From a checkpoint of a small transformer trained on Wikipedia: rotary positions.
Each number is 128 + 32 x the weight over its row's rms, rounded and kept within 0 to 255. Layers, rows and columns count from 0. The size above them is the row's rms in percent of the matrix's.

# layer 4 MLP down (transposed), 768x256, rms 0.0832, rows 423-428, columns 0-255
size [ 92 101  96  99  93 101]
[[196  95 188 180 121  94 148 107 135 127 152 146 111 141 139 142  47 145 119 156 126 151 117  59 148  46 119 142 138 105 123 120 140 117 113  95 130 192 112 131 138 158 175 131  68 138 126 151 138 129 115  69 143 117  62 148 163  51 123 160 148 135  97 127 133 110 181 116 134 142 104 127 124  92 169  83 128 116 130 121  95 109 128 101 177 125 143 122  79 123 146 154  76  50 124 120 132  98 153  79 104 151 104 147 154  81 145 161 144 147 128 126 170 165 170 139 131 138 141 134 142 137  82 102 155 116 130 153  89 157  40 158 125 132 110 132 178 130 137 134 126 142  97 155  85 113 180 107  68 149 117 139  78  82 153 142 187 131 132 149 129 111 180 149 176 106 124  97 126 133 151  81 148 149 112 112 135 125 146 149  92 189 143  88 102 129 131  84 154 136  58  89 127 109 143  70  71 147 114 128 101 198 107 203 112  81 182 123  66 153 124 144  89 170 150 112 115 176 142 115 139  89 120 162 157  94 178 120 112  66 199  35 127 130 194 158 170 108 148 145  82 144 117 189 129 134 131 114 144  82 144 126 113 141  97  84]
 [113  84  90 141 121 150  67 132 107 173 122  72 115 192 131 116  99 128 148 126 205 131 142 183 129 153 122 168 147 118 152 160 136 153 115 154 151  59 118 121 108 111  81 101 104 145 100  94 130 140 126 147 112 142 173 137 196 131 187 134  83  21 119 103 177 113 106 148 167  68 137 183 171 152  97 188 115 154 128 148 182  61 144 128  90 148 153 110 103 179 122 157 131 124 103 122 127 176 123 100 135 172 149  94 111 149 157 131 101 111 121  42 159 148 142 166 169 126 186 131 137 162 113 104 117 160 121 128 136 165  85 139 163 150 114  94 135 128 133  68 110 158 156 152 138 165 122 165  91 155 115  94  77  94 182  85 162  63 123 112 126 104  91 103 105  93 136 127 111 164 103 204  88 160 155 143 123  53 150 156  68 139 166 157  71 114 144 174 107 149 157 161 162 193  68 150 172  97 128 117 153 165 139  74 123  71 147 110 131 116 104  98 128  93 148 118 123  92 162 127 126 133 121  79 172 136 167  71  96 132  74 119 109 117 116 126  95  87 173 123 158 141 142 111 120 129  98 172 153  85 159 136 165 156  97 127]
 [116 143 112 172  95 145 105 178  90 136 108 124 111 111 148 139 112 121  61 129 120 133 147 119  84 121 185 150  85  89 130 129 103 119 107 151  82 111 129 108 125 112 118 119 172 120 123 166 197 137 114 128 139 102 107 124 107 133  86 144  83 138 114 108  85  96  62 104 147  93 146  97  78 142  84 135 126 123 142 154 158  85 151 135 169 116 176 172 151 157 151  86 143 156 169 138 167 186 159 130 114  84 122 150  60 159 205 124 101 120 142 121 113 139 102 114 167 158 114 142 174 170 115 145 134 105 178 110  94 153 167 148 128 123 132 169 125 164 153 114 138  97 202 176 130 135 143 211 169  88 148 153 139 122  60 154 143 126 156 147  99 110 116 152  78 136 173 156 106 139 104  77 112 104 149  77 131 175 146 153 108 105 154  93 111  50 118  45 123 138  97 125 172 103 176 176 112 113 147 128 116  86 154 146 108 107 183  99  94 137 182  88 145 128 198 163 157  97 129 164 149 183 104  99 135 150  64 171 111 188 151 164 198 149 131 160  99 183 116 116  67 130  88 118 138 134 232 137 192 118 157  93 134 116 102 157]
 [118 145 120  80 170 157  92 169 108 114 129 126 140 140 109 117 188 137 103 108 158 129  93 155  58 178 137 179 146 141 103 108 124 107 163 148 157 171 168 227 120 180 101 140 109 122  83 146 158  97 143 140 143 135 123  83 236 132 169  90 123 163 129  90  96 145 128 108  66 149  68 155 117 133  99 104 157 112 134 157 134 107 176 180 117 156  96 120 105 124  92 129  87 162 140  87 148 116 151 180  89 143 120 159 134 147 178 157 175 111  75 103 118 123  96 134 179 121 161 217  92  92 105 174  79 166 117 155 139 124 133  96 124 128  87  88 203 140  56 141  74 106 166 155  99 115 121 210 185 138 102 128 122 204 138  66 158 168 147  93  86 118 135 127 126 123 119 162 120  93 101 143 112 164 128 160 162 166 179 152 157  89 117 161 178 108 115 145  84 117 154 113 136 148 156 146  89  86 108 202 135 145 161 123 155 111 153 141 109 128 154 148 124 164 115  77 145 134 130 152 132  58 145 140 141 118 137 111 126 135 109 113 124 150 153 115 161 132 207  62 132 115  64 118 112 146 121 130  64 107 113 132 105 141 157 126]
 [ 98 146 148 148  97 152 118 109  92 145  92 104 134 174  65  93 122 191 119 167 132 147 112  91 151  78 174 138 102 146  95 163  78 148 127 159 131 159 124 103 139  86 167 112 153 131 105 149  91  99 136 144  97 118  94 102 168 136 160 113 105 175  91 144 107  88 145 102 143 123 122 156 115  83  79 154 113 121  91 122 115 162 123 133 110 105 180  86 136 151  65 128 116 136 138 112 109 105 135 120 118 134 139 185 180 142 135 172 131 181 154 106 129 139 197 152 125 139 174 109 146 110 112  61 113 149 137 125 152  60 154 181 111 210 130  56 141 131 133 113  87 163 121 144  68 153 207  77 143 120  74 179 123  65 114 111  73 151 122 189 125 105  66 155 188 118 107  98 140  99 104 110 109  89 134 119  96 160 157 112 104 133 181 122 176  94 112  85 196 139 147  96 113 211 152 126 111 156 117 108 110  89  95  89 144  99 148 167 165 149 193  86 113 189 134 179 161 107 168  87 118 128 116 160  96  97 128 142  66 142 154  89 115  72 116 105 163  95 116 147 140 124 144 127  93 198 170 158 107 107  81 184 175 125 120 132]
 [135 156 136 113 150  93 128  77 100 127 165 138 157 120 108 130 125 144 133 146 110 173  95  98  92 119 121 119 151 187 117 142 153  92 181  94  88  95  85 172 171 100 147 158 140  82 193  76 173 110 143  97  88  88 173 205 122  96 148  97 139 198 162 147 108 117 135 122  79 120 129  91 164 123 174 134  98 159 129 141 155 101  93 141 182 155  90 157 148 130 107 134 126  60  60  84 154 174 141 100 111  89  92 182  72 113 168 136 102  87  30 175 126 114 138 116 102  98 134 189 141  95 130 168 148 187 145 139  98  83 103 136 164 113  76 129 212 128 135  66 141 179 134 129 154 116 178 118  94 181  91 116 171 144 121 148 149 168  76  99 153 125 111 110 144 172  94 134 122 117 130  77 115 164 104 126 135 150 115  98 131 124 196 156 128  99 106 132 151 108 179 163 115 124 136 102 107 108 164 124 124 138 125 109 171  98 136  97 194 102 105 158 110 123 150  98  90 149 153 157 130 158 139  53 142 112 121 171  67 149  96  69 135 131 142  94 179 151 135 124 147  94 116 105 135 110  69 117 107 106 126 165  42 148  85 108]]
# layer 4 MLP up, 768x256, rms 0.154, rows 424-429, columns 0-255
size [ 94 102 100  94  97 113]
[[139 137 143 115 103 113 130 140  46 140  97 125 104 134  88 125 111 109 142 152 195  96 126  94 204 139 124  90 132 105 147 131 108  54 133 136 122 178 177 158 128 133 200 154 137 127 168  94  98 172 134 162 244 133 120 115 113 186  94 129  98 107 129 146 186 179 163 147  86 125 123 146 127  50 169 139 167 101 105  73 139 128 161  95 120 136 148 135  85 127 122 174 114 159  60 125 121 166  72 160 123 115  93 143 117 173 102  78 119 110 107 132 102  83 197 203 107 104 167 142 137 122 167 143  45  98  85 138  93 117  96 130 114 117 138 103  87 145 112 185  80 114 113 126 108 121 127 137 122  97 197 116  76 147 100 131 137 141 166 197 114 131 177 118 135 140 151 144 156  98 107 143 123 129 111  89 100 110 152 156 132 125 135 109 109 130  84 121 116 109 155  96 144 137 177  73 108  63 126 104 123 105 137 149 194  89 110 129 155 127 115 161  64  97 181  93  50 144 159 102 121 166 123 117 133 121 125 121 153 144  76 130  38 140 123 136  56 188 103 116 131 101 100 163 152 166 108 126 122 115 124  98 136  88 136 120]
 [ 84  67 138 122 119 154  93 132  95 196 101 121 166 133 120  88 168 161 135  59 129 134 104 140 147  65  71 180 113 169 122 176 163  66  79 147  98 107 115 121 133  82 191 132 110 143 135 193  70 104 199 138 175 118 116 142 105 124 128  96 157 115  86 163  77  85 114 150  99 159 120 139 197 135 120 163 142 146 168 134 107 147 163 155 152 168 136  86  81  65 128 164  96 101 175 143  88 126  82 115 143 138 114  76 187 164 193 132 111 142 171 117 114 102 121 139 141 126 149 118  84 163 122 111 123  96 107 162  55 148 103 144 124 158  90 106 134 137  60 166 136 172 128 131 104 168 186 154 113 119 186 126 163 139 109 137 111 129 102 135 164 149 136 117 126 177 151  95 133  84 167 166 120 118 123 135 152 151 186 109 116  95 138  84 130 177 108 173 111 175 140 123  99 116 146 100 122 162 182  42 173 150 122 165 148 153 156 148 139  72 162 115 139  90 109 111  96 122 113 167 117 175 136 106  85  89 138 188 116  91 195 129 117  82 144 143  95  87 168  71 126 161 117 118 125 128 134  93 119  89 159 196 103 119 140 101]
 [142 100  97 129 127  79  76 127 109  95 184 185 141 142 106 115 128 102  90 152 117 102 131 162 124 145 138 117 162 154  97 126 110 149 172 179 132 136 171 136 120 146 131 130  90 177 109 107 141 126 101 115 126 151  75 133 144 130 126 136  77 128 113 121  86  69 145 166  85  88 162 169 108 104  98  78 136 191 194 124 190 125 169 163 131 131 133 110  99  83 142 150 112 127  69 127 149 105 115 117  66 148 128 128 164 140 124 151 132 119 192 112 139 175 152 166 130 127 105 142  50  82 107 102 108 189 156 164 146 113  99 130 118  76 114 170 161 140 180 144 121 108 128 209 151 157 109 158 135 119 118 100 174 157 150 123 147 176 121 198 111 129 151 134 219 115 112  92 151 123 162 138 158  67 120 110 193  90 129 137 137 157  87 146 170 127 134 145 106  83 107 121 208 129  77 138 111 133 175 119 100 114 124 137 137 175 105 147 174  54 129  85 111 167  56 128 153 114 190 143 124  99 233 102 130 159 154 130 150  99 189 123 144 149 186  46 120 116 124 128 147 139 108  88 130 127 168  59 130 171 135  80 152 123 123 114]
 [ 97  89 104  80 135  88 120 104 110 127 107 102 134 177  70 137 152 150 150 173 191  80 145 136 148  95 109 125 100 141  98  81 111 165 121 151 135 113  88 197 157 187 149 126 129 120 101 163 140  82  98 207 137 168  96  82  78  68 103 169  51 168 113 108 121 141 153 157 144 149 188 104 135 133  91 157 111 132  94 121  91 144 145 149 117 144 213 134 174 113 119 142 126 163 126 141 144 201 143  69 124 121  49 148 141 152 151 154 154  99 100  95 110 191  89 143  69 120 128 133 143 150 159  82  86 182 106  93 152  87 142 169 127 117  93  72 178 103 137 146  59 175 161  62 106 115 134  90 152 165 186 150 123  99 124 157 167 131 173 113 140 150 146  90 107 116 125 136 155 168 138 137 157 144 123  94 225 137 131 150 135 149 133 125 155 136  77  80 101 123 104 119  82 111 127  82 114 144 109 139 102 103 166  42 110 152  89 149 118 154 172 127 116 130 151 137  62 153 145 132  82 111 128 144 141 174  93 125 118 112 152  87 147 126 117  66 166 122 167 119 130 151 145 116 109 141 137 134 138 128  57 140 184 138 140 166]
 [ 63 160 128 190 121  96 136 148 133  95 149  88  95  78 127 127 109 106  88 187 112 130 145 145 123 143 122  77 162 117 160 180 157 127 104 139 157 147 133  97 188 102 134 138 179 145 147 102  95 145 127 137 148 146  90 101 148 127 119 133 113 132 146  95 102 130  53  98 107 125 178 128 130 133  75 155 138 176  66 147 113 109 200 197  70 136 151 126 115 194 128 138 111  95 137 131 156 102 130 137  88  83 133 125  89 143  85  80  86  92 113  38  87  95 131 135 137 111 118  77 160 114  70 153 139 145 170 187 130 145 149 156 134 181 164 228 116 139 148 116 126  96  58 121  74 156  50  68 150 101 151  66 157 165  72 129 102 221 120 127 154 173 125 154 140 104  81 114 147 133 130 113 106 138  69  70 104  91 148 110 129 120 111 159 120 181 168 128 173 149 168 140 170 155 131 135 159 127  79  95 161  91 125 137 130 128 103 137 140 160 182  84 100  97 162 127 139 111 160 106 129 133 143 118 122 103  87 114 106 109 138 163 124 188 115 133 117 116 136 142  88 156  62 107 164 124  99 134  85 163 105 126 173 140  94 159]
 [102 130 129 194 115 109 109 158 155 138 125 169 150  76  89 105  78 102 168 128 178 140 144 143 124 158  74  36 138  93 142 149 146 135 142 133  91  92 135 157 128 111  76 161 116  96 116 168 160 115 130 152 122 170 139 128  95 148  95 112 156 136 149 112  99 149 122 175 156 221 157 214 143  95 133 177 146  82  99 105  98  91 137 123  92 126 120 145  98 103 111 175 128 137 108 152 174 113 171  89 216 121 155  80  81 108 147 154 129 129 114 107 119 175 170 156 172 120 131 168 166 137 172  86  91 119 145 134 138 187 185 129 109 159  80 184 186 151 126  92 142 149 118 159  77 121 110 147 115  82 127  77 164 170 150 138 155 108 125  54 146 120  84 155 105 132 121 116 158  79 101 105 119 146 160  95  48 113 111 122 132 115  85 203 105 101 114 154 109 134  98 141 143 121  83 132 101 129  83  90 116 112 108 166 104  71  57 158 100 140  82 103 118 163  75 151  82 136  83 136 173 108 128 136 130 200 126 116 163 140 115 106 135  89 149 148 146 128 130  95 110 191  73 125 134  84 137  94 180  98 154  93 104 117  75 118]]